Weights of a small GPT-style language model, trained from scratch on English Wikipedia.
Size: 14 layers, 3.3M parameters.
Training: a variant of Muon for these matrices, 14661 steps.
Each number is 500 + 25 x the weight over its row's rms, rounded and kept within 0 to 999. Layers, rows and columns count from 0. Numbers have three digits each. The size before them is the row's rms in percent of the matrix's.

# down: layer 8 MLP down (transposed), 256x96, rms 0.0819, rows 94-139, columns 0-95
# gate: layer 8 MLP gate, 256x96, rms 0.197, rows 95-140, columns 0-95
# up: layer 8 MLP up, 256x96, rms 0.205, rows 95-140, columns 0-95
down94 104:528520471533494539474520504528518505503479479473495513468503492523474505456501513462458492485505515454456493506490471518527535531476512519493507561509500490530468505503515520517491502478494500464523469484557535482533449492480483487535510560470470496478515495533497494505520499455487527461
gate95 102:488479488498450481499502508454458525510498487516549469476504517502504519510522454520504496503462500470474523488453509489471528506509483493510510469504554508455545502540496527484513436515566483490454498516468468491492549523520487535497543515519484506517485491476492519502490462497494517495
up95 099:488497500467494524526488504507524507548490521524467527522514485464463526531518566514464498472500474473496480509539467444471488524457511520513492539482497526487530504512509466517514526447493494486486515490498521488518526502528537466514535499464488494504518484500481514524503535503535565539
down95 096:475490476513440487500536488485473445472467532505524517514531483545508446489510516478496486485477495515483473508456513495529493464452430523524475521511465518472488512488491490477509512517490517488523537487496439506468501445507489530502484506505498521523519517533493533482483519512503511466
gate96 106:506490433576480524542478477479530546500519514530502488473469471457533532484485503492514457478526501460506481508454507517533473521492504483505525479480487515505474529481469480526483488557518493496472496486482486486512497530504506514486452493520496511530490494479496508505467499554496530529
up96 091:517491468504504468489529499510482541486520501523501501522476456483530488476500513495490498518480511465486526465475476490501538495483510479502492465505506530485525485513516533490501515534523525482528476504537541475512532478507518519514502481505517516497560553496483587500471489410510513523
down96 133:513516530501516512515528475513481563498507497475503485449503475518497501503510493496506486515512510515509472473481483532516495502548494501517496514508517496468469456568499485498530487448491499541510505456495472497485480507508501465496515482521494477470490494486520570485519498400538506474
gate97 091:472526532481513494509508515468548491555510511513458525523529516466468514499498480510529502496525497488567506484489518456556545538508491514501500503466474500522507507502508512524491456490469550490528456486492534532531493494507504479525469525471496505503525470521542502505458524504467495468
up97 093:511511519495449473513509492501482474464485483523500456515495518509522514521527515558412486507513524473463524489492508505560521476505470470479512493501542504559502493483489469472516519466538534498505500489535488511495482486467535531507509506513514488544500482520478470481463490498498517461
down97 091:467454528494501486524523537490492462487467494496515483479502478507518503484526455534472505508450498474483518471516492475520504475523490503519489497547463495494504517488458518507543507511475489458493502545511513458534505500503504577496481522517516528487510444476532480458471495460500515542
gate98 115:503550481523477479517523460469513508496520477492522531496482475463515523498481512515478489455521517486505485495463507538493547532498495508476479488488489473477493446542515444506539507513530499512465458486515480487519496540518535516487548481444515554505450477482501490478527501484506489488
up98 130:476499487522507542571494488492481420528511477487491505483506507448513528507523524490463501496516528492506532502456544504511525497509548518468512482481513449489491512477518493521509519489523495476443481492527443503517526542516520489489500510503491537509477490509453527496535486477508507484
down98 127:483510485531485520528498474486491491499500501475536505524520514440501488506555509489506484496515481504527510482449514514547494526522510492485511466501511465481450540558521479471527504488484490486486459497539475502511528531505485506495517464512511502497467480471493527500552496411502466519
gate99 110:503506477494505502512558464484516487509462458526533491477468478474496533489513459522471505506524488527508523503491519528514473537481524506443478485511528491474491536490436486493517500481503498508478503494537491478498517533512513471544527487479460487509506478485473466493567504565470516510
up99 109:459472456485526473500496531544497476486509485486471480504495547512468530495487482485547542505497515493520523519522538469481503432471526533520512479466515472515485494474527535512508484517462450519508509470524428506507519469494520505479512480508471526532507510506521483506497486462467497520
down99 125:542521495455511543530505503510517461508488494504475434477478548522491472530488495491538446543513553492494491504461511502493489475489513477525499502503504510478542495492490513492494497516519486520486534485501523501450468452491502502475458483496533514509486504521524578522497497466480531500
gate100 101:506503522504502516523496498515517491488518535482478456483456508504482479466428504505524539483503485544548507483514479493523498516553479450457447495497473476516492491491499477514520501468480558474468481500506523508478484466499477486495498451503493498524479482504490492505464482434523537506
up100 100:491440489507555463543506553469557481516489529495492484482545504503504501489509505486519494526531527481483545509489538516481502482488509502491461503517504517519469473480471508510542523471491488482540450483483493464491493520553508494470491503524488512543491465540509489475477543501482500466
down100 097:471484513484539497497521507478475554470483517476543507509522472491442450485505480531529498508501539488479480463460514530453518490541487547470532517505489540519479475469523518504494521513548504491547460480475511503477516525483477504507469529478467497496482500536469484489497513505535512498
gate101 099:493520523546498509431514484525522534444489489507498490498487497515503501456545522570497506510467501517521512521448528511511477512514495494495490509520475516492555484490494465447503498511523481495500487521491457506553514478503511486476456500461477554465479507520483498518517486518532487514
up101 094:500492533477554496526462527488494462494516536485521493527516508569495502530482518476479484482492471537492495466519474457505487487503514470494545502487477514509497569522550507519488494500465489511504504438491511466447520516509466499508505488461506474505539478518520531481488467508514525519
down101 105:496488531503502504466500509512501491549508510465511480510494451511493491509546494462488495468508527512512470546522496539492534445517492524459464477489481480437445504538495502498469526470522496531503521488510430478466489495507495497521484490491509528529528512517503507548507494530452506518
gate102 088:514477525480490513476477527538520454506510427431528487512466500525508526500506501501498499527524481516514505452422517522498501482496487504461501473477502459519506519504510508501508475489510484455486488452497457501513470533525511519480509501494517528504506481547500458498481480508524553501
up102 096:495481527472476496486515499570507448516495500479494477484548502523475472496505543507462538521526480505512489478471473482476494511475479471445507496490521478451462503535508500486457490425515477467495510486515491495477505524508511490492482479502531503503479465542480489522519465520453493475
down102 105:503482502498490474487486459548542510454514480487465495494499511498576497474475477503480504482470511464465484519564496503491468509500504511506496510492504549499475496475523518486476507574508519500508507507518537488506472479505542504494519500468469506497526497519540512530473577499497533512
gate103 100:469523457491453526515455465474510490487428477470503532499501535492462512512485499504528484503507479515465508470511483469472512500522495512468481540492522503502493477539455529497509490496489469498526479495520518541504531430460489498466536513523508488453510473507548485520483503521504489496
up103 102:469489502537544520523499524541487546532525486493542530504494513510482476521500466505475528495487543512519509511536494483479523508494483483534511524481534492470507523500449533414474489479529536454519456508526473523490475495526466475513496500466529500520483506501535507493490473501477506475
down103 095:489493503518505465527494511522547496496503537489524489546501490480518503501534503479478509493481507549502485503518512514497515483471522487479497503475491499485494532476550462512505531531469486548438463504486521527511491457494528495497478510481497536527512535485451463523471553529429514529
gate104 110:521495549496494413502519523530498502498495509548491522518472437455539492469503478473505507501515484494467513472458501517533512479513448505468494503483503526504480486502474520479505514518497538453500494492466491484535485514480456491457479475501487515478532482526496508472517512473470515540
up104 098:508495488512501463475514540501511506510503483530516528505541475489584520508486483478541524486529514483498508440446504505509507491476489470464499496461505540524473480510457501484482513490528523515516520464479491481549459534494496493486484490512484547486538506486540481478516452513493498534
down104 120:547505518503517512551506523475484529454528505496515503447495459525482499502537504501529527518486510476530495461447531485482473483524519485458529490487476471522462526526486488493488505517465494517557490504483516545523456517500518497493480511535525502495494506486518506457505468432494511525
gate105 100:486516462540488508480537463524549532527521491516480476520496460540517546511495504503509526480503525480484448473506469507499536483463464506524522491468489517506485519503506549486512508523490513508504504535504515507514470500506507514532495485502563550539525489523463522489478559479487547515
up105 099:471485490501478499508471525488456487515474476497523524530499451459492544507498438530508467508503531517497493476473466497509525532512473483565467562539488511476508457503474493482508485522551498523546509526508533489506499488497502497474471528472500522497486547486486481481463513480496479486
down105 096:453502522485548520511506455511524494542483507508448500490499502524491471536459552523498509496493479434502508483486474488455525453479499518485493508476530490517492513474496513463495470489465478472493531532526492514493441494479508492478526461518524529474548494497487497505480492473475540516
gate106 095:561482482501490519496505491516499450505504509489488467465447488549454505490461465492523510470500556513497502523513503550474503492495508484494509486530473470487488537455530452496484509518491506462502466495439495526481525488463513526503536497486524506474507472487465460520486510517471478511
up106 105:489502528503483505530498504539465482492467486539549493512507482490455463524502515489512462496540497503519482520488516491490494515522495508432470483542490527491487483432496459545494521510504513486506505459519514470475501511459530486531521475508557482496550497466508535464483516500468496480
down106 105:536501467528504452495568517498481476492476448514513481501485480482546472502477503507496481473503503501521483496515470482490472486494509508477501529534498515516451480527523509443522477511471487496492541436545494479491498512540551525473470526467482489509503488541497514530479532514525481498
gate107 096:481515524497540514508505523491502460452493504530465459493469511464514518490456444500481551459512446514506508474507472522482515520542516531478478502517465545501451494505487493503514468491502453507532501502483515532483507545507498512523509493524476507498530461476513514487506488550450489499
up107 093:521478500520481475500510502541474525539508513477532488505523472466529492504485493514505526456530466482523543464547467497485516510491506566499456530541489544521512491456522512493504467479495483488471538537480522471498506488493478578518495484503472501500501489471524488482462476508502486522
down107 104:496498494482536513494533552491497465498517508496462465507457490507511506486490459490457494459511454514478498483531500479503489526489471496552481500526490558505496475528477519526520471494509496521513503503468509554457519532507501466514538527532475468477549476513524490479458511518496469549
gate108 106:505546487521469530476516532470500489516530539516506505509450509439517492501457503519464500486514513441494545496497490522530482465496496528489515479503487488462467508532493503486523485474511459518517536542465516463485562470502513508438494464473510499491530484479512514502480520492476498501
up108 096:527536473460525472506533527496487505488509502485479472512487496487505489487515535470465460512524472456522541493493492521513505507473518499518502468523548436506491505556512440512489496477520518511499473490490499557475523456506486512502534471543497485521503475503504465493505524452449477498
down108 106:466488442527529500534543527496508514546512538520474484509465483489480494498500484484521506492579559484508502475518469495500507522468518496504553472524508501476488549545515477535478493521492470478478513474475515528485513505545513504503489493466512469519515514468497445503505494497521476504
gate109 090:524488485533483546535488483501482512468507516462483527483461473536503496541465510537527464518479547530460503504498484468513521493545541500474485528518502507520500538497503510469468517509546515536494522476522504536428518520489508524515478537498501471518514507491514500497475494466509497553
up109 095:498505527492519550510535487510491487470497458528492532452458503474483473480486499524523464497477521519482457484471471519477501529486504502495476462495517536533497513517523549553537546481489488482474485481470512528487528514523480526504470508485520503549468489500522531513489533493522437484
down109 088:481498496509503504460521472513507540496487493434496492482563502512560509519535457512507496443499532476494487514491500513526480490526529492489507459509475485492501491492527511485489499471528511485495485496531514478494495437523460517445495493508542511509480474547534468516523481476457463517
gate110 105:505467489481514497509489485489489488439512468465492496482479555495478485529500493517458472499473471463475438480478501560518520491512472512493466508523535503501478474515470515516517494506489512527505485499481487520497501478468533479530521431518516487464514500465459524499466465465464518524
up110 098:505537485458471503452516526527462536529495495530494479508487487498504531477541465512510492514541483451456502501486547512503469480491535464483492494476489503492483543476537512485539507519508511527491557489516503525472507516502460493463447502484496517510485519542501520499444506525502502457
down110 106:501528495467512533481515510503514516506460494488469495518504525503542501471502498461520541496514490550503500533518473487505521492503492512455547479497487442505518463499501527502503509522558506558512510507486513520471514473504528469459436537489534527544521524515492486543504509534535507482
gate111 097:495482509491519512451530510485502492505510516447507473513463492539495499535445468508535481498463521511479540530495484531478474515477495526466458508488501464492509512528498500491508521487520518494478485514510531476499538476515502458449516498525463448519444545478496476450501461511517479496
up111 089:455527483519522523525478559467492462518511513485447501546506509492470474433491490481507529485497507521512515493470475489528514529465547542540512512525503513469495517515481485498513500493516527479554524513501492509513485529547493525519512484482497481519489515482482541488499553487491555506
down111 088:513461526469558493519463503505508507511488540520491477466488520552472513540477556507496492484489504480506539533458515478492479509452510472498490485504527473435523513489497489507498493528492470489488515488510489492484463468469515504496501508528508472499549525535489513556469518458526523526
gate112 092:457517466483525485511497508501486538495536508501497489482545498470498461507495521466519494465478537484512491506498521516454461512563462553472512508484496502493532454475475465497509526451522512530509504514516488524535482526510526530463483511525508511534494489526490527545526539478474535515
up112 097:473497540566499531479479506505498468526492509521489436573503496514493553488538477477485516525555514468487546552493521495503518517495491468514484501515466496473519502544531464517493505491502495473511504503485533486486526481497477494527490493497502509520452501498465503500502505557472511522
down112 094:459493486517498507538478521494497476482561546487505472504508515552489539513521516529515493519506484495487545465495450468474513503483487504499498492538480511479539515515530545474507498511495529541514446514459510483499497497485562476502500518497514536468479563509508526476474488534491516494
gate113 109:503493466540459475521484468497466521507523542481512512489459498528491522499486482526508470474535517514528437455479513498546491477518467502457482516492497533501499539505507534499473536521527515484512482498463513479476486490521479498448498470477479453513491489537441513486500521496473503460
up113 088:513473475521488511525458506493533547521543497525559483462500483508508517537516468526471519516542517505532486456500529494510518508520480544482466490485519497489517507514530496490493445484547516472498478491471485468518482496524531491500526486493489527472462531451464511477517480476481548484
down113 105:477518511505515501502483473510495525504470512542490556459483503481535492498526504477553575522505490494461503491502503513495464536490492518505511487471502473485487515519449561516496521523549473539537474490544514503510479497468498466520509483493519509532478470512538516539481487537532488505
gate114 103:452524509482487475497492461481539507506536480493505487514490521505451494457486540472492515464513501471497481490533498480493487475547513486489496496457470505504490463497509477486522483494518515522536502472514504549542536493548528490536483497528497499465436541486535453508504528457498536499
up114 102:509458518519506490473524496514504562503503476477487510504515479544500476503442462513524545505491499493488497440473520541481493522494488514563490498510480506526497539468520542454536498522477508475514477498530501464514460540505517456499472485494493515545531488510502495519518544519517481491
down114 103:504509536482507514528481473544526520498475546530517538481501446490538472484500506455489502496534506500478494521495535525516491467507529476499446508509453507469462549527502501489478517454450508474475492487479514458485497496490520503508541495466488496509477502488504500544522464480502472447
gate115 108:474502471455473503511441465514508488518517455480486468472463494506511512471504484472488477487478481483561509499509468526558508507473502504480498528526497501535446489510506513469479464498506491556482471513494516505497505504505459481515504479530528539500509511505492527562473561507493489522
up115 097:458498482516471477498460479507489529499458465509507524478476476434505512483481530504503491487490518501495529485488525502487471479519500478511495536503527530503504467448497486456497520521526473507471514500480553496542540489483427483491464458466455507506486528487500518524510540500479467493
down115 101:546530541506544504497501509473531509503502466477538495449483526486510550494502483522496523540479454449496534493498470505539529511545469480510534514522496477543481507489505478568508465487527487500504470537490491489453540521494507458490495482499487505519520491503482491506527499461523497508
gate116 099:482483509537492511505463456483549508489501531563504426488507486507540498496494517477503518472493506502481506477469456492489519479482536519501526528466444509506480536517492521542506500502504521513492487493526465496489545544484518477504482490494494506505502564525533525484449486470495532491
up116 109:469463502503506513535503488523511433506467467462531521535470528484469507469508506506520532507486522483494446439481526509487516519523505492532498500468478521511481493541505483545513485504510507504498480482483488538486526493467475500541525478460513494532482445483547533523469494489500490466
down116 096:508493482562470506504528512486493508543532476516520537519466489471485571521531480491490490543511470471512509518493522453533531495493461501514480465512520465501461476450480506487524494483482473547553498508494521514472474498540486516465502485521472527521511505507500548489507489513525511492
gate117 087:526496468476451541492485500526563514440508487489476520495481531497497496552497442474504502514456465484485483502493534461502501464544489552495546484486496525481492513482535512466475462483479517491480456481513483488482489492470513471495479540486485534492499514475514512529500514526486514492
up117 095:523450513493542503457486471476430509490486513490538554479468481521508492458535490497523511482477473514491452500517498485495531488523465500493483501538480504549524499458472526521575505508494508495511512524527510488495525477513517501496506519498542477514465495518514491473523511464542506528
down117 087:499502491506433491526463489519509427466493476518495507494511495519497462541483453507469458486487513500495486522463508495499465483496485520512507517468465519466507511504523528417485498448520516508477510502523486494525477545489477502498488519528518502486517491512516443528505476477473517466
gate118 094:532491499473547498489495507477535517489503532513480470504494481475465533512520512470514476474537511486551498512516477554506486515480490525513484523496523506486536548536487540475493485499473470508541470543485498559466481521502508478528488502552512548455471472505480511473488529477475498488
up118 099:482437501505486529482495454486486515509535465549495524515512541453470523488497500507493445479518470489529508484518545482486455545492480519483520530506541512523505438507468474544460473504496491515458497526529487525471510473479513513491508484513491476485516478523520505511475472488511529501
down118 093:496468518487482488480485499475524478486509447469515552454525545509500498507512523517481501458567429505472496518518545500519442512494512469483524510522519514506497481507489522489483488477497520488465485506483469539497527544508511514509547452492480493511510494517508519503491468467518453500
gate119 096:501530484481502419486494527537514527528472549468451506517536455477484504481494529472564495495501493494480512501482485498472521487473512485491453505494532467473510497470468467464532512521457519469515503499467504495486488494509477534537503476494514518533495479487487480487456486479533511522
up119 097:472510456489490488491451478513478488508521564475512484528563493474524513484516498493495474517521503498472530477505489498459438514509507469492490504480503509515470445467474496498530483490530546525473507519481499521493525508496513519546481472524494541525475536494492488455474448465518489499
down119 092:504491513506512550526499489508521451460540503464529463546496508492526476489525506478484537508537516520484488503431511509489486483467481473496450509501510464522512478505515541499548460527492523482476491500512483506517472507482500500505523467491465466540525510503494531509496532424477491503
gate120 102:491494506493553492516512489485495491504492509460481504493495539495534531479526481497495490512522537484490468505505502512496549525492494497498457501560483517526511511513464474486538487479486505507520512474520441461465553502549479507495530543514459464514479496509460481451492561479526479514
up120 101:497475491501481438480519519500481545545502520517498484492489491529471493518443549516514502555501511509500519517549514486517545482478530479496544506485486477488534509540529540478493504485476520515493532486515499528488511525499542499478509525524508438476496539507506445501526481504479466490
down120 097:525537495479487489490497467522518513490517510532479507526503491536492484495482481456508501509489505524459522478480469445465519510512494495449461487477509435490516524449462501525474498483548470530542476497515509481512474506487512481431523508521498524468503496476531509502498480507437499475
gate121 097:510517468514511475505591496476470484497517520522489541516503513501500491560484512483540464508539504499479506466521452488470540492503520457484542505502498490513517500507488513523541487497493544522485486513473490487554488506456455509498479511519491468490499467457530537489495511516500540502
up121 098:531531499509536496440544491534498502518464492530520500493488476462486513544477474508508490476553531454477481447511506492511521477470501460489498514529489499507475448470450444530514530508484495533480480504456479523514515511473513511504509500521476471538479513491513462500529484508484495512
down121 103:541483489502484522563493507521523496490516524479499519486521485472502491479518506523499463524509516517542530558511511500468478531540525461489497474514512478494513486527523483494518511468483511480477524492499498511487470503519493517496501522521482487509457529559463527501566498467560443464
gate122 114:510520462507551501520503495485516468453531511538517443511546502446553519513491496484512496475479503519470480484508504490493529486508502514498512527479483476474490497513509570481516489467453504545492527479490492490523465463523481503528483531518518512462490482479479470478516525455482529470
up122 107:529482457531539464488493491475481493453538515522444491526548505491488506485488462534501467495460520495509468470487512500521501473533492496500491488509484510497453496483520549478523492465498522494460527502466532498509493540464520487514486518467494536532468524501458497503530450513511548509
down122 099:529500469505544463479458472469524527514492507563512510525538509497501506479500502529476484460495423485523489506517489519530502481472534482515468537500465466448512502452492522522506489512487522482524481454509504507513531464503453489502472493503499515499487549473474473469508509509516521501
gate123 106:466496509511508513457460491532465492437518501492514490531495527528547509500490506477488512450501514509534485492490504471516514489517492488506526509478473517494524473461509526483504494487467509559571518457542483528521506562476489517502533471482519475486532473471494504495509464486527528516
up123 109:446515512517514486491497497505513496493535552492511478514492516513452485526461495482455525511505459440482487497476500520546466446503485539495502510570471521446457474472498500513503545508510486550501487508503518481482478468500483511510473473510492477492497455512475506513493511473524512486
down123 100:482511512507487489482470532537462492478509520534528503529498493494500499475487528507473522507513532519499479477446460433505463498534486489469533498474519516478473486466508491501503505526476486527481518515487523562490494560465509513433519464460496527465500511462486495516477497475527485491
gate124 099:528554522479502517502553487496471479513511521465521496507528460516516531511530549517510529519475514519463520502517513538487523533483517548559528542502559537513497503466497542499491505524522540504512516521517518550496497537499497474483464484535493525498486492529495476523497485510492528508
up124 104:482481512545489530511515507503469461487511530491547530450463481486516482508491476506566480488540508512479504488558469486526478518533450496455483483504484512528491503469493497491519480538499511534501461520503513532498474495508500510523513493463505487493529518498490544478558520504560480506
down124 101:552465516509498513498470500472477514476564478497513493496474508487511476488490528531522509485529487536526498460486453503545507515528483489465463491470488523514515489493471483536528471563500515505512519516522509511437536491489492465492503525491512506513522532524471480519484575493522517492
gate125 098:510493495530502500515521456510476547457495525470457491486482476472522473474495536503500484518554516471500492471485490510462495508477488516543487489444515564482506473479501545505447520498498495489522467452493485501469514528485515466479494447499496518507542484484468517497474533525515517492
up125 091:507510507490516520461539516502496543481527487502466491478456473504549475470436467506512520494549553496534519502517470468499556524467546507487500512438521525484485474463529526536484489524501471488487499515498474471509492516503524498482525506503478526487504455475485499484501510499496532476
down125 114:489492470487457522490504501476503562493500474488494525455466503487466508506554486499497468499462462500526475491463505521507458509499444515510535502507458452482477510506484476469496526526465508541502471504523507455498512459518480473507515530511535507489478506502522564496478516463472497518
gate126 088:446472480466529497498477499548518481529473542477468507467489491469461446493486508491503525462503513523490529537468487507507516514452494492484514524534481482500497491479481530475501515547518455487476502527526499464496520509508535493446486477488498486439507496489469550497463468507501508505
up126 108:526510524560512475489482517536490537518495505474497499523490471505458548502499518479514489491485477479527508493519506535475510564494455522534488466497478493500492485463526536499491548499498514500526445474492469506510489521510485499507480492465545513485503540519469545485503523530570492480
down126 095:473444490532535494526514500514501428511530506532503522503521512455478542507476512472460498523464529529525510529499483478451508524504463537521458511539486499533497510468504515528506456468505482458484492459470470509500515480485488528499467486480492489497505498513511504545506548478510497500
gate127 095:537525522483506522498468493541522516478493485474541486551460506544484459481510475480538519477477530506506455494500461531500477503475497529516517511494472529451481461473484509498510481534505529528472497539537499495546516482534493504478557517443476496515503514476508493509528486512517503473
up127 109:476437510532504521528500527492502478504493523456510512475514488489542452519506507475491481489503501476493446489482495497545522491462544511494531467498437528453495523512528506512482502524498477468525494503517490513511521491473544478492487488482439498511507545531514532514497505445523527524
down127 101:551534512478526520505468515441472488499485471514536522451502511507525528522506439503472483453465525513516496497494488501490523450509514488467546508499454492445513488491519521489499492498493492499489503529498512521484510494484499482519522470503478474485510425480550546511492526483523485497
gate128 088:473510479496515509516497473509502510454498526523482492566529508499533493469526457449534498563514480470533517542539496503502498482479529476503519528462523510500549529482482476475459497515489503498485445484487481510453523485475511499467474483478522470498503467518480513504511524515545493520
up128 099:460462481471509524477530506460496507471494475472488510495519527521497524503527466454519492512458507514519527497518490447500520504526461498506512575510495515478481500491505501551535517505466511446484473523448508547462506480511492495483485494465507540486492525494531520518491485490516525546
down128 093:537526478488482544482468501463484466506500520471472512465523490469508478501554494496461515549553477530552508531480532492468503495448509471471453490501476515480509475494468500466480483504527481484487475470471534529516520497532478512521500487514497480534486514546502500478517520488476491533
gate129 088:494468473473507479490503534477482471511481489481500507510523519482490473550474543503508464524503505469526505506532486494498464520497498492496517518521527501483499488517503480502525470450527579518523504531499496552519486467542500543470539450460503514535473513507450476519526489516468528501
up129 098:526494526476483487476491496514491465512486488536484480514542535509525502479506483467468519518502526492493498522473486524455521511442507541552503506518534512498481512543498478493500479500560508492485450491484497466511506548495508495510501508502481472508490528541462489464517468556439496541
down129 096:525442549553512482457506498495499510499480542487477533535506508481546525484486461442522513498488510449503474500498499519511492505485520488488520512502518461508553508526454476500502488506462474527499528486470500488472492487518473502498500532506541498489474490521509517506485501496573515447
gate130 106:498499486530531521450479502488460520490498511496521534466502487524525524463513455504522520480479516479474539502498497486494525511537521486536493477519519500475491499496519504523527507456531519486502471525535463487483561498562464518506521478505506484442539526467512525537442488496490486510
up130 099:473492499475512494458553487484513472490531559476529508531511472495515462487481493483505487534510552511477491472502477472493492471504533502478458515484560539511518510444512508504536450515472482480526494471481508517506494501504487496535511465508459461488496519519469495472466481461510480466
down130 097:468518486507496452496489578503508526487483508494492515493463476510501545455529511466511544501444518507490462547508528496491475479480484486462504484482528501508447495504479526505562470500489513533512515504526465544521491524499516517484496489513512484500505477465463466512507557515515506498
gate131 111:502497496488515546538512480498469503522475500513518521521488485480479498505511466470459469539504508476509551477521498528476499520482479550441507517513492500498558499520513534477460523511467523482476487498487491521457552480536485471503507458502510530475452538472502508528475552491505490518
up131 102:520493494493530496489497574517490502481485491504530508474507534506475496545521541502512474507547476496503555516477550528483493476547525485479501519457537534486497518444513486463498486511504499507504471463467499523479515493498492495507500533520482537537482473502434528512494535478486482524
down131 101:466525547522493474450507480485477485476525456486510492491479522482463483526477539450486493513518490503543540463502533496516513482455495476523508477487563515511484490467518454472508545489493517550507494496486514488528531534522490490506527467489482530524481496513520497515521494472542533516
gate132 105:493492526541463489506511502510569532481499475477502510530473497487549497528573480519512512489513482520484539500519518484463506498491533494529535530504530491534488530479494505498495521460521517496522473549529502539503541485496484528501455487499457518521487501498556492471452487497496519517
up132 111:461510508518429442471493527505489522503456489475473521515483490516459506484495499532503469461468525509509470518530482525505516526493478478489520452497460514515469508521532505500514461455497495512513491514496509448478459527483484513505508472501513489488499530485519525542526546506470474551
down132 106:490511501509536483495482481540486501509518503546506507478514460530478488543498500519465512485520474516515520538484513484504470494539505534463501497472476534532503503492486540484497470573526462460499467478492529533480516496483480520449560477490530503515508492508441489475526515527505465504
gate133 105:475496515443507479459488506564511469537530519438498471494486499520538491501482522539462490531467514470481487507451503523520486509458484549466456507503515477487475570521514506499452512485519498500466505498511482485486518492505490489486499489530523488508514491497495479538492551505483508486
up133 093:520505503535504472514527473477496515500485461562498493495526478544496475506513479512538504521471528451473460490536486528503486514521526538475505536455507477467509502525516496474483493519465538504496503554512492502547474513491544520504527495524542507561466470508475513520494515497495538511
down133 090:567510510504505527486491516475452465498497505535533512539552529512475484511499494515471536528512495526511564517488504504521521502508479514506499495541523492531509507534528470507495489498472473481470490512517530534503536470525472513502512507429477484535506487494483506511552519500471451530
gate134 103:540533512476531516466494506507518485490504477511502511500504473504519488541511548525459535532513486514499499477476484472505439512509499547469487508482508515473497496500496494503462495521492532493524462490480481533538565490467505506484494493488499434498552498584520480493479486526498515514
up134 099:479524511479483535498507495478507452499513455465476523490516528517503501505468528487490513462491525484527481495492527528494477513502494486529486483527527510517570505479542481505478475486532490471525507556488546550503541460523540510527477494497499519492520464559510501494489458534497522467
down134 094:470522513502517518481499486490473474529512504541515514536526481486499484524455545464487513547465500518523537482503498507506505545487550522526518535500490495485530527497515492500436534512499499498522454501523516530497539516553525493489502519507538474500461460533494439505511496478470518481
gate135 097:470490493501479461503521446487532478511514506483480518488505471507506440505461507470529508477489521504502472476528499464498519466507480474499503438473524470537502490518478478455498519486530476490530495450471514507498503505516493485500488547488543472443511446489523472522527483534520531514
up135 099:491503476492471484512506483469501509462470428520457476485475489461546515458470524496484510485519513493513503512521514466466527499536533500524537463485529480549478474514515467495495506492550475502476501446470469525488501507507499500505522496472542459472554482504528501515508485513512522514
down135 108:513480471506461496482495456487473513472497443500502496523476511477492491511421518490487458518525459507470520511507501514495479481494511486538514497474484503520493511534510513509497498480551493493502455522476501522520512523489523524528522506490481496463538515522484398507466535490501474473
gate136 099:509524514494479504513549525515469486508532474522531523529450507460554514470486436555443520496524491487503473505469493540475499520511488532462451507523487514512511514518525487538499450497497510489504499532508515502463492471517517545498478494480504515472531493500485509482482506526491546495
up136 105:516496503484425524489535548504504489519517516495513532531506520505503490520520513514470556532493539492487498493485506494523461459478482518524481545479506512546517496458513511489504504503548484506463511492511453525496474480514512554503484472436496494480504468517486551470534514484491502524
down136 108:458496480477479532484499477525489487429487474498566500471516539529513485496508548493505504508535495499512502500451492498472499507452494489507536527493509440520481553516488524501530496531475479510524479485513530469456521481505478522536496527488488544498479518477502522495533460506477518482
gate137 100:553511509494476459530486451495485478493492487494488532499487488501521483530505553493465542502496505466520473526451512533490537482500503484492496522448486461494488492495477489512478500491463482509477421457522491476521518537492454518510519473502522512525472501463500530551472508477500509515
up137 110:501461494504491461485503492537505559476521490542519460549466499541489476505488496496476469512477502476482481469526541460459487469499470486545532475483501526477503491469493532525501499511521478497525502514522535491509480470491494515493466500504500421509494515517522480519446548517488505502
down137 102:471489505472526538454464524464494546540511493505480478499516506538486541467488482516520466452501498495494498487538495456455490512504489524509498501486489545487487513486526555496496499490506529496545527496492518505487495477484517448471473532488544493496548484523494555492504458532509533487
gate138 104:486506538505484469490490472459505485491473510485539517494527530530521487471483532515511509552480510514495507498506522472457500485500492503467527483477497504516484570543459504468490481453509514489510478495517506483493490520513560499477492519541505523508461474494456448506495493566540470510
up138 105:461492489548509472547503495473521521464491467507509513440529460511500465458482531546505473507428497487500499478477492514470468468518510498489460483506496519524511483479481502514512525464535457478490482493486502515530515536500461528495492484487467504507490500501485563512485484541481481526
down138 099:481471546497498482479470530495484490512526465546531490466488483491508551447496502481461548523498468484472496473548536521496510485518503466522521486491508510519504526490515516516465508480484516500454509506533530482542515522472475493512488488499440498510503464535483443510487537515469483473
gate139 110:542504536503506514505506530535466491465487493516502486516497465499530480471456514489516460448499482502432494516461457522526487509489515468510499501474482549492528487503492498496488519518502479502510504515529480501510503516496470491455460524473521491480474505498473466562512434483504492443
up139 095:489472510481477529491507492453532513512508474478477531540545488481492483500541483511499509504525486528538469506560531466497468437472510507491532533564509469519501493483523506529506483505466486527488483530538470474481543519532496489516493531510510467481477496503480456470487472523507517492
down139 113:529478527507479509516491513505511472525546480483467476467502488473502485459473473501485485468566527504500479503517545507491519483447489504462480541509463548464504478531474534524485501466499498489471495477503511517488473534512455474496503504479460471472481541491479522526490472539486460496
gate140 099:505526504506527551504527498561487533502493481489499500545494455469497503501540511451522473495512468445533493534507490501491461461482514512496501462489498521464523498486458544479495488495518498491529499489515555488528536540476536529476472489514515500485519516459469498489485533496523545487
up140 109:512471466496530532506553480529492515487473482577494495488509482520488498510446530455526517465524467508507523508498511474480504542507505470519457443524515493478489542545511492468458511489501454510490475500479504474514516508515498493507490522555507508504512513459489473516509516501548518507